From a checkpoint of a small transformer trained on Wikipedia: rotary positions.
Each number is 500 + 50 x the weight over its row's rms, rounded and kept within 0 to 999. Layers, rows and columns count from 0. Numbers have three digits each. The size before them is the row's rms in percent of the matrix's.

# layer 4 attention key, 128x128, rms 0.188, rows 117-127, columns 0-127
086:528520554454442552499519509472527622448489513475499587473550510418487541493470457509491579516529478592557502546433535523616478525505470467509522407519541523486456490481458590492455587478511523520523531496461460494587485519637608532456528505563618585565548497532473527515451404526525463492473563487559488523484465511561487444576539444596519574487521456592523482413522456493602511428407
093:450466490415549561529543497423439486554510434461524568530589538458551482509514431450536465431475503450524481500502472524477501546438576508504529473485468509463440455486456476435514500476536501464516467477543604530404509529560495460451560447561533525471530467438523447457434499527494549503573436441560531444560515502491407633542388433479458466508550509482576566563517298500542598506464
095:442498409574557502457519514445639490476524498540531496494561486473374424545482494480491527444517596467397406526441428529501430424476519481489502514535511539480509511525590527555531490506441484517370536536499361515574585518466452539531509432429527474455446455527496529470527482474602525448500505469588481518522553457603466458432499452478550544440480497437524560477482432521558483541585
101:530468515403510555535544578447540575466555427522494485486569475523557525480449415467525557514528485532554645487512527592368527524507455545435554549472477530529510546455487523416469586453445586423459514516461568427456475519553488525459509597595457509494510399431545522462469484605443518439525568527495502411513472528511527444538536459477565495447439512447553495451549451566493484423473
088:463589487431467515438579505479600461475408466610502470495521479478479469445385557496529535438444526522470407534612473515511571522450468535547478536493510442490551472519533537503464469578513456477505533508442557430462611449504414530514512495396547508491554448513532485447635580598565598580466560470518492503468478524569490529580580503469505472475472551465537588489443517455514453531517
088:532595550437497530586488559489498471484549563511476464439395525458450548446428481448467455426512453608490491468566451527549588514415467503483543489507515505539561478538475411471485454518487498500469502472540540494528516642487503440490524472573526472475482569478468455470419553507563455520574557532475579499506523580555577391507526488471410505467444608424554446512523361495561447472560
086:547575518533583521353501553422529526487413561427501492472432496465491545481424528541456518436539487536506473431443477573481534494445528497510562447569424549550470492533489585435441507499521487563556452505482443504494452505508567554501523450560564499543470494502499609533514567565458500543473598523458469483454465537517574495560621482476439584523502459654504495519417448544577435544455
101:443520592444510442500497528478496537445482547521484454470497497560477511470480557557567525545513446577531560475451473510533568511463482625442500471572443569504544474482456533474575503569503416526404446391550472432484416572586614583501556512477469448472502432547459504471607473548520425488592487539414491471425493537541501438495574445504492521569510543441520563530469421568536442547553
093:527546541522437441421576569537517532441486597568539386493459615519602543498528557582513482550521443587550413551460458477428542509552434561507486394491517540397560448490466494519529496492485479499498506522476525466528491520482570495503553570492488376481522525532548465572523508546572535513479538474449496425586470506550406533432480565496402517473564595520514535447552507486536442525431
086:527508393509448489648449450490414503541425525487471591494527407587439469453504432485461528517506495397352494476507602498549453505552459440605447533509522531495458448495399458568540434411564583499570443537477555431421495498525519483530454527494474525508568475476465428433555522509449464493476558473521476611462478521475549549512550466475480462524486525445543526476516531524506507518421
091:422478546410540432548517362398494505446571458533497463500449507609476506444495507576566524559501488451481513475471599536412473512532347542525464531484361541504557486529465556486477503450487565483493455513535487391546509537406514518463440522495425494558509372520543482529524525561474499454478568496482412488556509537440544444493446549491535474455512526483499555448509593549492565491494
# layer 4 attention query, 128x128, rms 0.206, rows 118-127, columns 0-127
122:358460431576502528507495479433544499478583441520483411499491470600501456567473558524554413629484467451546516510453521615518483429494541471433420554517496539516462472563448537490538486463529481480447465475476461465512553597424557483506526515447489544543486545489511439466451452580478444673516498514526473513567564501508415500506568408423493479443495521563495462555478552502566553479521
123:550558502518576491504440489460457563469391466507557417510567485551577589517535551489446495538507517475469522463594460459386514550496539536453590423559519569531425589570510511572485561504594467511533475564484499495542419439518379534521412395483471413488452446503446479555448498416424502594484581474450458507469594493552499482526500474515448465444538452529494510508509511531479578504488
118:404462519553509481493450540499404546497500467504525568521496497475449515553533453449531492513483522526518530527455567591570533460475482465519412505448467504486589490439420563498536464458573511534425598572561458550561534512513590475655533604463528498548484530475517490514491564593601494472516456536507488527589521559391466450531500498516526511501360533633544490533438479510567447485532
105:471502508446493422490471546484474472508442531466514605537453455534548529563449557544499483544497467526474405432499483390462448443530506549394519466498559522518511524583477443540428444502543408578572525445496556441522499476416524618533566379487478544441554497511425480605498419490522510548525456423418502494509494453518503405499496516498439463530591436536466539461642518478511457468457
113:422458356560496521460447493520518581515492562565490419562484522483542433541513463469457458467495506504557458446487426507468517423516566620526591489491535497479511460575552517530497490472500489469547448521477428546535487479481520444502531456455450473468480427558475518495654495583497475422570476374583473527611482471543452567425517545461513534482636473523538523528521547424475570536505
115:431480407523437410510477565538445577516511528523578536423641456474498464570532527518532501571556508499471459544504503420406489494585521464424581461541544529502518502411482600525547480507495511475533488473522478580496528492511553516476567553509443518538415422509403552449487616440437472464514468513496575571523522482484477538459479544512493409418543460507615427482495472492394470517429
121:456523422539446512632563505421446519557466499560562477577600436456575470521452388463459497544485428457495501447484449500483501426523563503432504509433520473501478513483524472450463479479460549428566544529540466615563537498564486561466570467454449441450458534562555470468493472477550499517460544445498490526456409508530401608475482507463459485552557519496579523491518563384579493581414
117:499534447537488462396586607539525462483538526508504447545486503475570383494512478453493521498485492581493436417516447481467495555571559593534464523530551473428503459541599503452492504467547472510566344466424537552608483491488467486453478410512433510393603515540511347527519421553501529446488503479502497513527540433533584552507485492513458577574582478511479521525475529522520482519480
104:467441577449549561522489536488445531611565448468465498493427522609510528462463483565550480498498516465611517545481505552572517455501426476414484481430506541545517552519447396454432480571454471501435563463456428511554443512481520478507534498510477450544462470507428487550551450513472505560564509542526570521512426428534389352483486495455565459484383513585429414486472565450432500498490
113:438493551481499484523534536514433466584400398485484580561515540471491559432511463441520529415511487502462578499479533450583517489483423454505501590529445399454510565460534448450526424516473512525428561468513488534548533507541584576550557489538574482509552707534528490536519461544533497502485549471517454494393473520505479402555475483533497486536374489526471533574484548420495445459485
# layer 4 attention value, 128x128, rms 0.155, rows 96-127, columns 0-127
094:496525576518439475427539468529483518573535556463553471471415491522481508439549472492457449523494480518474499482451504455530536485562486589487547402429466513484509406543537531475487443443559543606566608528483424451527445400408486476465525410408484468479524451481415484543448391577513583476513497482498343542608502470492455479467567476515529514441523602561482451509563478449470479516486
087:460451598482570473482617366450511458469489508529490551536488486444494453545555438505434539558460585489559497544500488417520486448479523504374456570467578533511460409592531585466525492514469490543490495519413421457545444457445457561560576470418600446496494534452497479464494454555498497525484495533428529524574485531500448413461506545455504457491508513481563440466621494455508528611461
103:467464435537518505450485537482384533411518429558464515565534528394470567496471378621543418482503509465527494479603490481518477515536471475521537499522491492469489588472494565459528499493481509482499393435512470446562530429656517540488426487474465547505428551547544472481593474439406534494542474428413571429515436481450489531549520490506500400475506488521563447594439532517493549446510
106:487502515462462414433399497480559517528506459532553572583499471466571454499400595494569504494494428611493493488454479490468466459544456487554510554531454532458521493601478487434480520512499446499504517480475593443484529547654444529465602409486554486547446506446569516543463541522585584453515513505534536493440531598474472426518526494524471488535475522530589463514413477480357477557428
099:571522440445493540493430443459486394446537595496515501438541535426528550463503493466577496461426519445485440597528519466438391511584540501564539483516525519514559574399514462496480545475498460553458390589547504530489515475598536432540414499531518543483452571499559511523505512523548546574435566607397506464465482540591539477454464483448523517420510517524476499478406513568491528405532
104:497527510497532444479544511547508560469500540500436487453434495502420460496459446465483455462428558520515532374567526482571597588512495611583427394484456510485514507442464575520510482520585574510506479463530411464540463521444529454455443398451462523488553493486482495507489438538373508537513539449432370539547525370602489522550474479468504488459496518509466537540418485452544464423557
099:560440475491508473453502518431452484497541514499490492460540489453613610527578512513502463492574518488480473554450498503526490414569564544490529485528509494560523517508586450472529611433455452595523404552594394512452510572463527443542522487561511447482415538535520483493459427539554531490448440461485456399459450640532491454473527472531554574560613537499445520570474595585515490481498
097:501511513430518483470533475377441495499498474557460509496493509466421541520439540470414466402468521471544620512511516385573519432526520545554478493563412557426543463437551509524499517498499469561522543485501361544499418503470537577638528521501448456485476522511522492470411463466474442514450514463519414496609509505499466462491587441513492580487463528526463602614431470421513511547517
114:592567499339447537505513499483539448483559502476521473422520498579511517488521400462473501569470419531540538495519519479453507554536434548485447483513492506516492458527501515427502404356448513474503476552491706540543462531450406469479540546602455485496515520538474470505614560460455453472512481555469433479488525522528502580471477496532466563398418455483479458523431556509502469513500
095:454437498572482472476473486466455565446496473604511519641401574409475561473531541523595487516524461541501425456514483593462418513478548490481583453446534482513484416433463478562525489536453534569476515466436451541493506422470548436533528530398527526512468535560533551505401367474497457572541550420526482535584544458455457498467513506492500497422493565529533508410544429441538471545545
115:510434438545481513431570469432492430545434509452538444386524468533562541425587510511457470537473576540484461585440488476523566504502528481517561500540513415576488508506426457523502504509462517503574456589520432403407470567543477556575530534528475448504426603412417522497453493504583568456474537451512513458529452584513477429527518506500523462498583420557582475488495592555572465514571
102:526421394522582453421458572442453415538496421545531557539483563474489505502517492482500393415465511511530473420445496483535397464470505547582447514567480435527551467513523502537513531555490483512551474486483417536476580516539495545493463449534582453516407445477554543494389479421545477516487452501502448490465528608470485476472508471498520626562574545448616539532456431429503428523569
108:563503451604513442475561466568584564506598454558580480486531484593507492591431424509436558506496491412523418483482510496515481402556523470600526567477517578474526501410488583533463430431555443519473543448522545427483438485513511569576542515547429516480450489472480476498557480516466550523398503505499493518520558496483402550524630485562519536517537497583468524546419555549560487446505
092:485513528485464497388517528565446425487562604452475536507438497515509591462587502460475538542506509537388496501500516430555608494500510574449508396475454445582495441515506539444494455509484475509568553565540458554475515476514510447523604441460513541496531593554425508488384481441561422451453515534560474499453518472552605440505518570499461559484417520487600571491488542435436520441439
101:459533577505496509521469477575499477437466513447499516513518559456387488499470417534557440388504543588456526430445487504564494513538460534465453500489606507550477478517546470445542589507514483430482474420471529584522526447557537438439497414423592487510536399572482477466520456528489515499606384497444428465466460546467505424515524494436493498551448601438485401548551419546547474565533
088:507487603452576384502521539500506474577528569472460494447529433484410486493536458512435507436431484468523450360527510516423458546533487514506447533557521408601501552561575458536533482548588546542476458441546490506406480539515469439485431473484529420524522498470530516584590535411459398513482443436524451504448530401519487536582561488530499534559525468395428484534509516540554496477542
097:527478528525551546509494535447448512468500550521540510488358553365498565498549459478489426552454463565447485483435501497486548513478548462537473419444481367495496407437389467437488492465451569557494504463459580502583471589487411463422636442474565509516497541518579489466430483565511470525498601585471537495495593461456485508452419530499498508480482434461492466425494473469493490452503
112:571495518424549485552540484513447300576567515512626502465623497541449414539460492499466484497434513445491386443531506465498395402465488468484510613483533539532525513452518451546440459480565485488526494522414532545470530416456479504530501518584544475475473398423531468498572468460481492511534374536464500445538524507510479502535515550435502557527543519484481466486526536539554509479434
101:486519442481593438466544572434512521600533405453478446427505400531605465467512530564398383525492491592490599623462494490504545512509441523581463568534443480514506522613438542454529535475456408427603484505506439463505453610455533498521505534515458463536484488519437503462541574588504495494520501410562508515486537507449475521511476465552505455472481454602511536486447508498476505535507
109:469457516448444428455487470481654537432506415551469488457526404497473502489512498560481480516483529533492502537457487578506448616525470488483548551479621536573486572531426545448516533557494425475447383528577456499477515461504523509561590532598556574481456563539477541556477457503505392493487536507392509516549485529515503487492567496521519523470443490465465559483520410599585457408570
107:459459459542448602491406593541408567521393453538557455467492548455427626419502531471465370418541514396482516553470503387586504451511494513476539527497498511486554504539418525533513480485473539462449524503417488490486516478510490470509457551571428512490439454614505498538417556518474543508503532511504498643528472483448500467494482491584518494491447457480499578457531433541558546480432
105:519480498574502461526526504528473529551478582495518518500512537445531527474452514432426510457428492567469425489548510485470595479473524485523544415520432413472571567520409414669459471520513577523509542530460554413446505549561522453463446549521487458535533433424592495532476438592583547497489540494443463523517493403520515409533473486447460446514531360580509485533468519447571557478551
097:452427440542495515503521514518370480522568563454511500506443610502567493428544541538470486503556522449509448526577492493513472439472506554418571541400602436537518477554481475642445492557484532541526512511528367429456549414469527391535433572420469487510493503541528481528526459540514495501415490553546499569502487461497531571524464535438543442456524487493540527467565491499571553372527
104:473569536523434577481433454506521524549409455495573468521504485441489550521388546563482487435553439461408525491490493446465500443505489375466529475487540467419484463570621515532515413470462513544450510482525608390535536545556423592513473544438515431504499538436572461530525509502572492470508542482548553492462436570397406496491520476553459442499531466466543385595465491492495475496477
106:509490450620572493447522433532532436432461496566485495616496469517460507578531491454455499534512525557433512473436474523528594511447509508406401487510482465549438476528540585520506430458417536456480509568485510609362519506462528548584545532481532475475458527404441527507497455560545496560608474504426465442491478602519560470479561541538489436503526411517550527515441520485454477611496
092:514551406467487501536515442591492456492453556547516434555529442559598427552384492436523504457510472441403495459553519458533523410466502521549447438418540545419527499530604557467487424408502507457470493470521484523581471475438536527513457478383486477478591523443561448441538485565484517517530420523523487489469480542426524476532449522537472454448538420529447426574407424445459515424495
108:560506509550420466403513520440532559548524430574520584535542546488495523469468496571465523595547536557545508485463498534543470558510413448464568520440509530560471489494534619437515478558454499519535515568474452453510538454408453616468567543645566481478448539479524516475451441428530444440389479539491501418493498603556438448457502479519492555577468593507512536530426514490519489451445
091:468535514453473494420528458444477449544507462508459503450514569543569501507491491483608571531541570446501549610542507501465522546521538536562542479550538564485521503420419556465468606480452399537518480494502424424586457525550591442477587452523524571524521568564501507426458522430481406523421499616564496524445432519575547496471460539441456455467456579593549453540475469511456580519502
107:471573532472526547521513554457474498513515507322559528399421500486461595462566495460422372422452410538406504468502486431512511519451479548561468503520497391542539452518536481487534454499511486424616535480446531571583503525485498431496472449475572508547521439524461500506403500511526548466537573467483476486534599410452506506492498474535521537460443541434540479467560497459536399445537
103:490557430416417489416434391414545488552349484538539482552540431499511424451408626515513429464494430546426535513475508493521482533498462519447531486465578536490487428549462544419498461513495530489461473572455514392475523420499461512517575512481501521495471529448478496584477443540561467485571532482476434520564433544527471461528459521455463412416446432539585481548409484480504541511480
104:587633463481402647533438443476524442519490499493537508433515532522520473486457529418572592523492464474462517503506509445448594514531523478535500493478470494441533490412413507539470425429425531538451557555492604487486491581473474428464526470553483477506544561456572486507423569535495528518493586657498439514510479522534470528488457471482458500361445535529478500510432515522431486431459
102:529499452562571500520382427488496524437520472498460521482556553484522516595473514549521526464514412448484486496446527431588471466553577481512437497458559472553496437405636508433524476518529423556547513447477476414476493484567540441532492501485443490493463500509505448450480528620549474554407610511587550595416515458550511412520514509494498591634481522467489548496432516508517544445464
# layer 4 attention output (transposed), 128x128, rms 0.155, rows 96-127, columns 0-127
097:534515573475482495591523483487433493415588437502565522532570335475581507481409547561523512426522577532563498504458502475491430428508489419463510493498420601510421558529529485525529460612501494528519559449480419489435492481559515507496447438565563515342454448515465542489582447505520516484528506554483467548516525431541498541518479481522497456466461460547465579546588479504523429580494
088:550427500533471459460545545473485442492592532492515546603515542442509487515414542524533445435452517555524495604539451419525479448477494517508483494445504564393536515503567526505532383593479414474489468520551485548491458462562516504486527580473568520604563491493515513532592529483564469574525600447479414407509495458474574545531579555478538380486479460446514594481477462558452587503549
104:523463462523463486422368576489547525452486529508470553463472594445412503510590470396424493534483535496484377484429529452609510529406495483525571529417521418453466456466528519507469518532503490586520386603402548533534567442453518495493539592503522520491502470458558567429522533514505501444444512494530534500434441497427461522482455549487540579433528467534471511502465420480515492511603
106:490584525520487494502482561522492482452526483543438537479526526502543524499519495424467478432469421478519446490546537507478519450425459504518443499500499498500500417454520492395495544412455462429427592351372479502495531505491543478464501420505424407562438507395470456436515512517639451466404563515483485437475538512537557565494420469438499482543468512506468425424433566437442606467513
102:525569475475585520666542485538523517501470499391502511488489549499415556508537475453490467491533577453540583458429458463508534473409450480485538535483533433542550471491476477522525491394489497495505454556509504517564497558417397466488496472413500497443422548460507414484488482560497481503571526483474487485465423444414542467424445543568511597566641469553553477455617463426513504482461
108:469483522447514526441510464468439538475505442450542409484568422537490438607520537591459522482511506471458500488464532482523494438459487510437509529493494538478431544545510390635520483612472520559602469618431495495480500529519505598476514537590567584348474493583468504418452496526465531518563466540481566600437488505527511487539423528511401542493531467575515529524536497495541478565483
099:528584487525585487536609474536549524538454568439466559490464521445491588380501442382511512530561558534531498470439439447496541534438477500548478505455403573473588516551441538518602403413433495504455502467343465493511490469511419519561477494542488496494497573469541528534499433487522541426549534513484488466595477428467453426504568528572507502492504447505427525540532455508511521414461
098:622536463518486505532537464564529547510579502493462523493502501515563422529530429499550504463464493496422442512473562465502408474486568460537503521442385620520509502588466429526500370462544515445603483504466421504508511550496426544565483546521572568461490552562484452433564486475552479556545510414503526541482531512554534444555497484560372421538405421497478474509591422460521471466520
116:571505492495513506491495380455475530498491409488451494531498550452554514444499501524513482531499522491501390507514503470421490613515418522407540490559546403508430573515473483537498581480486488561512571496561488514498477527494445467491556428478459531431469442508568377572421500498413437577512493434513497600449551582519505633490471435588511536535550464511535491449508509497490489584349
099:496459472391518429552413643499523446501574547520554517460408489478559536506384439513511513481558472501530543501498492561512484477521540439496452556519497559479523423432527532515448345510520525568519426585557448483485454473480598554458492514506461553402500539485450594461542537533518508432438470522564584484550468399540499483511539466442572442475462499476493598547541450423494476521525
113:553427580517497496529478578508487480520504551502473491550491450427489670456580536428476498504473500641594483568483532423530593463445542574523467496522468539524544570555424524466536632363441552472504533481474454527458510498496496449477464469522568526623530549431497522532458475454484508482541491448475395427520476445477545406509559511502467499430465533487442537455510528540463505477525
099:452552460514506531489534591516453516426511522489491546519539495525501513435577452409530502495580477485451432519500613553469492414434610485472410474494447586516523501589500504493535367420472540417518454585405501520477534550440499543451494473539450466509512545460465489542502474549571527485455526485487571447564438498613577498568436506522529456557414450461553441543486516492509591391550
109:540502445538492487582479422510587444409503546394400396523528491476500513491496495523485477447546510497499477490510524519552493594499532439540513468479379462554378518578483497544481521459569522583537593470511428535414517525579453461543517523486485421464406529462409507461500489457479550519605524438553507455549581566503453570517545534588448564511529519501519520459462503449597531506604
092:524457469395565519599579477577412525514458474542494521545563483534514474495543519518512527513488474572604432492460528447503522477468399567512413484516470545481529537489505469547424455448500490484497543407499427497522551470510490446438441454517509605510486460566559598531526493514553512473505488510403541484423450509534585507606488477503431479514514496447436543666581524532397433532421
102:456541480498479447415518499481512523444488561527617518499539477488479456509471527459531545510525553403475529503520455536504511439415470473453464524450606490474488515462546553581552466682465540480383479506411470500523460506378488511487570448541574446569518444555531565505548479523546524561457541592474587621491536483512484519467443526464609436470457418464489442555469454547526489459506
088:452501480571637578377491490609447410521507464474513489492582438535448445400441556443448487537513517459391458519454545528457499505508523414462461473440447428458505493526451457543540552577425520561475481611487510463496450538502476494489566495589526574514538532488464539507453512599444516541559480516477498601504495489623473499523483615516436527569504526489531474528425496491547480452476
095:556505552413582554524470533387479520433567404578480553536502501473477485563481436504434446504544428513550554509532483459578515506479495495401444551528555547417430497513463497469528450441447522524470483542533494483482431426506510501334446490486417497505514540593494526517531485534508533478488412514436535498503553469476532564508513388421484472502518483448547598501512560413464575559366
113:500522514606533586552545389522523470403575466482522513538575467520528469468491526465550564467511547471461492512541534535486547601507505492502493477447459511493461567499487592470516511462566500476496457560592492536514472517527510438523597518431521403473459520444451443571469425568491511654622535493495417499557491547532541535484500608575597519553517507482559493517438433550486578462596
102:492537559543446539435457509471478440576482554512439516524463524404474547536552467558453593534481456549467463531430455503487473531446533468510465482494441563528519610537474420487555579427503496524601548359425522525516504439537554526480475540549482546647567490468582526524513439466489456457513520412505426557473568579550478498473511423465545584480423525550500445406512562559453488508463
110:502460449486526485454488513524544386499470620456568423519432657423490652435462517556490565466603471574512470529527463574494504471472547526540494502400521461549540497535468519615525594542497413538456446475490516489459519494390415537544534459457484579459510546503456428501485491510476491549536555442520614515436461505438517485481498517486488518502563598440494515496539492499485505518451
104:531470508458440530567386508427534546489492490619513544519482497560465530517542383513443516523538479477442534452491526645510451433540549566497561462483498543566500493525507545475519515455555403511458459383512559459529534486405427422436440483446628546476498438464511499556560492517513535513532378440487482490533489502470507526517535495551467512410486499522409539538536384475577551468559
106:499455539500545570546418521474487485539553439585521473492569415544459534595550459448455499472392500421515579552522520429537518524483497474435491499525489504486525420517512503386520598453506579494539511491514480588507520484533570502452428404551515531456381578528441489450439510560576556436494314552482438510498531477520518417532498540514443523433560492570507499472494537492519566515550
100:501460530477522532524455572494490504496483466514584499521505459541474543494444519505532527510546573439587581518434435491576489486524511488584481493462486531563556439457555591557443499475559415592503391531551475475544521465599583483479422486472505619516523506493497551595523471555517499369542401472498395482627452426510524438480507569560550526473556547504524545574520452542572498496565
103:523542554588485552495489559462597480414528451554473547481515520488505551438513499371495296438348504477553464513583534505536426519536532470524535440556495492486477444448525516445471608475478460519389583436522449511500525481471472451537456501508468458460496517438526488457555550416466496481397447475541513477512529447474434523435495482485431471509437478465486504438459474531513572437553
110:456393425470488494495560533433569510588414592455516500501519546469520543476542494529470512437325487563488446536553458481522530541512466505485437459583528505490516524561532520506492464476533555488498534518472413572504498541466547562461481507544509439366500509456575626499513591405505515589458598478507512398453516537497484471545547479501510415494480483473522635516474507564457538431485
093:515530532537560514537541428446612524466456467444519508454553424476499473560549525536531400440359541463486530519468433495581499600501445509456511421537521503527477527481528408521428478505539445488529540507532453517547507463548539571566419604477507450329450484538556492487480454466460481470467512512560539475482524510488483555443360494532452451527543412530541480491444481602516580469546
109:488512559504444508536554503505509503411516513465508493521408608474546530415480504430536510458516472582485346486582563462486491444464576517614462521434486561488476510512516608559513556424500520514530533475468509545447565513513405479607494493482337556423457503457444511575506547512498542496449524500540572419491444579461524560580591467492478440457514580490459525503489512546444520484498
093:513540432495505435601486500543465580530495488508489532534470549483496457585494470534555503579583478543596489448453537428499480454418440515546523572439594520538574532453512449577427474471530438438529547490442561534468465459542481430512500496490519568665519519494495431434438510465567419449523490479558539473437448504457528471445533582458486499537602482487510378494568519560439426477433
110:517538574439482585501534532484406458409555503573487552535611485494496502500546513544512520528562479428526508489449470578511512459494548444360464463521456558456455549514502447451555492524461523474467475459547427505576488485435462471395512453519521541509520453587510564559516456500463469501562412510412501616510485470608485537589421396491556549523361460498508465517542528535487493596485
105:495441596481476545545467529480552493451556463531563468508513507463575630521506521530529504383393465522563489493540604500508454453473465533524514503551559520545523510472506495552487616482503409501477489404477476536497502491464523478510504485502520497324467522394528375453522517472500412526391531451559510538397486457473547457446433529516501386528552509521472506445463452549477599503504
109:576562549438454525621516451470537630453492373481483507487514472522518456576501474525532409481449486495575558449541443475499482510518464486499526524577559502546518516490497497495494554390521451501479612468545453511476433535451432446466533402443482477376447492528509358466381542490479436521509447475511478495483498530454522519477464410505396576575591498541547497464551521491484516527462
104:395537486437577462576628479572511531510459521493394477492558502529505497503532387460498411409474454398519594501532523517545511463447485501578492506430400549507511461536489475628507441509452529542482537465465466461494496524526444446469525629471473440594506467462530513517585482480476538440543467479460531542487512502414459432575523477545473488525524486452594449536497467454527617440540
# layer 4 MLP gate, 320x128, rms 0.187, rows 0-7, columns 0-127
100:517626447484544421494522586579496483488501531556398527578520465534459473493443501439530424544526420511466496471551435532512480501527498511544554516477509500501426467526423517527505404497469458424484462555571422561557485563456471519499445426456433410526476548435441493539578520434480610496469594481394508387435448487574528496444494522479438526508446517404570428499500469408520484478464
109:440494506518577526422384427570442546532497474492473490476480416516412508535400383493439520480556429410524485442462470536479495481462512554485506463578595439501492505443534523502486487559512411512556390419512550509524436402437514462478507457533503532457429546576495495465361483552534443577563495589509479477450521452503524463478436486496470501505550515486524527588463483467523624551548
093:548467448547485490478515529509439495500489557546541471466525459487471408582452473491496503531478504582540528464438492492536511509615506453417551465510555522497461518471543400511575415593525488582486532534497518488486438400542473453497540478598546411423507584562545481401547516546452490597412475584537612552488503440517456457534554492517399461514428459528398489447528551578464543489573
111:482520479574577505520488426392477469470461531491483464493523493485550521415603547409526481550507395560520488512531436439556422437468446543541580406471485453558421472487434535535486482463508576401528460465490383610446450586528453465483558490539487478491443593410407541500527455467452466558441572540438503476490475514503414571522527483476404536419485483549548521494515531492492532509472
096:428501423505585506544462480456536463420537487451511465515479523485439456504523533498486387587491549554465488524534466507526572510545625479458496532448521527425520487551468496483590401489481499490495511466590492396522525457506498468463541504390541582521532378523464328572496396511517490432464497490487483452501568540540515544514525482604508594538478470502508480592508415580495482450442
096:491461505487374467536476471495487480449459621534525418463555493503518480504523499463605564540557575509486555483478451564537567458474506541488505551534467573654506430645563517514591472493594495531489432374418496462550406499508535483543532503571545480439529500435524449514558521487559519527511460516485561500438546489493472421509481494522480557546511499483499499546560377525498511384518
106:444535451504515345461512415441542544416476386514482492452551456484527411483455537451458489491539580471564472463492446464423523597534516503545532415536583456489465541495516472590515500505558555462496582430486507418466505498491530533507496443486418495434466517589442494440542508459501566521438547509552477478456450550617498587438474439518495474496576404527533529552424445604538508472487
097:515445637433486452547504510562548514498488531472446504469459469436438532524455375599451429565459521517501583440490441599472503475553540520522481502516560501511500488638487489512533428459479439540515537548466477520519498469481503465444493498503495464484510457352486520408507499459467577456520577442485399460505611563504511484475476417468476531433541534492523543571484405457481581379468
# layer 4 MLP up, 320x128, rms 0.18, rows 0-7, columns 0-127
105:524570500545433414523470577564536439486535526514500460506539498508463547431452577496544459604463506494495579479507455636507516508517507487517509569408458562566440448532548563544540500520523528476598542537445525449558538572544501595533458515569499438500607551430563535536563603507415509499436498543514522436477413521546475456498460473449489644506510565440574483468477516517528544487586
104:506472431516489466497483537531446528453482467506423531509399389562539528436444469582432599435499482489567591565502479403451399446471522484531441603516463398489451509491496569493455458496454408545476533443515517546450497502441526444571486497474514514467547519439534519502451603447524371534476507454551410526554428439495504487463483565470501497439582512474484520513419471419405523479546
095:508535559445511504520547583494510481490415655543510527517433499553513476421370589507530528508502489436471352534486484492527478484482481473536559526430536490480521451461504413481486497556404519481469498543515539404469579562434508566575518470548509575507493506481665520466526556514532455540437545524501486513482397569532452566477601476452443418526508548531559554515537484531497468470548
106:486499364451516519554482577492491461522444624509358567520495402505518480511483530559477517513460443462513586530503467464519453500514482451561550475430467567473527530610519503479478530417457561500431525513504475466460487546490457567441501589496460474496495500456443587447473528589624516563410616493504410559466491486547518479431549482578485429498525449556535443532534559455529423478479
094:539447592531526600488517464518489497554521548560477500416522419521514515623430458454539513450530522423541485475446490484509351469477456484418523487493457532568403400400511540490488587432537479492520505563481557528456444404556436528527452531522533588485536486538557531456602506465474552547470455546503497477526555451506508467498468498534401414405520527600453552521468579489488461482446
099:482566432478504530549681541434537424498634468579514486553541522501519628423550456494447483493533480546556555571491491539523533483512547495553502552464555515473478536510576511580569469443483555388494510456404434594515521616510467438432469497548486515481487532542495520589573562456529559427490538527523496518514475465521546534495471489489530503490499486362492496466493480486574497495413
105:414500447596445440482565526555532460442460459495462448492502574506368544490623527529516511664494463514523427469514504502437488561557529584522534422427521411485439539461398480412541600562471438485524580490481501543491484389511470522484540534466460605454459542475476517532446500506410439541524452466526521498485545524418507518488543459483513530512497432453469506516500493545400531537508
101:523415524529524493523521527544540466507554514399428425445509562517525498500606476521597423381412525439585528517520473465561432473411551576580496449482519519471513497502432523504549499489481522540447497506462470500624653454567584552498484520498515550527486476475535536491535540522487501454575466499484538529433538515458533475495471444542427384508433447551491530424505470562528426474619
# layer 4 MLP down (transposed), 320x128, rms 0.177, rows 0-7, columns 0-127
101:447511480420502422490521523504414460500546608604486564521499523460475438555491543434483593526488424532443382428494529423514493438533474576414583535457491530486453429463535548501492476476546508481584481577567446426619482440519496516496480470502393523540433572510550440509511506465480442486487527450449538462472440589507565483491565569467531501543549578475479415526579476543561426501454
103:524500528506555459492453508521516441477547592494437539476629518417531541490517480566539476553515544612556489464594592462474605404520544572484565490381540504533446498475527496521487526458449530556491603529539474512575450606404414516458474453494513510555574562466455461494569543518502520534543510459469525541532424423529498453584535486443572565630533475518517495486537506503545506448543
097:441395498540409537467446498483533555471546535473479447453515498516553508531492504547477490480551479533488482491466559489458491602461482560504552612553464610457478522475474532530502474397463421464492523444509579492519414537505521651515486479591412523664517455461491405528457487452461432366583528450481483522462481497497566500422487466450483511490535616499505492498572486478446548533514
104:572508536526475501518502448522501510512520492480457512515564572538496568419570470521537409456447581459457493448504418549531542522521449514518472454547485562549430490542474465448585513411643554579485454397513550537553564442464414444478427493528504471528469456500524559540507513429532615407555387438562601490564514460434554493465497457597552515498453512451539517528469448429528451496486
095:495500477488531516496508405557483505426462490584517486461482538448523525455510475517464439487442565437500491505495473522607371470604520463426494457455426572435601545444564466488377586504504434471467437542561488506530498486518517600449559502547539480438483500580537519565525510531472582569546428561442585506531492499459516457504533434413399452432484513515548463456486456498602521561572
104:541456536558458475579550573477563518415414504621510580473511530559520535517431487502636495387478538612525414514477477498527520533459532541458480519471511438562588475505423441541506406522417511521437585558538483526504515510391533473464513554489459517514522543574548430418498520522495508558617496522471554480495424522440568486578569472480493577487516486472517498511542442460526421489553
104:502439460438451472534535504479496503484501535498545453491589432475486471524511452559602468560635488615489521483505487439492511533582539540498533498506508456517406557496507468505506504476538510426519458529491572449417473491546451393529470363451450455596527496488440439573480543478432465543608543496538462473546533479548473513573529544582591471455436490494477504440521330486509423528453
099:497533586475413552461521503492419495552547585503536510512483584578549485573524465575470460568423530506451404477576481460521515446504551430525535506515512550488538453523500511482485513502547467485490452502445460504535436480476551496474546631577536538525517478505432575534517521460515458316500456524575459378453508557450502622525443511524488481597534510430512464442516444630513460521501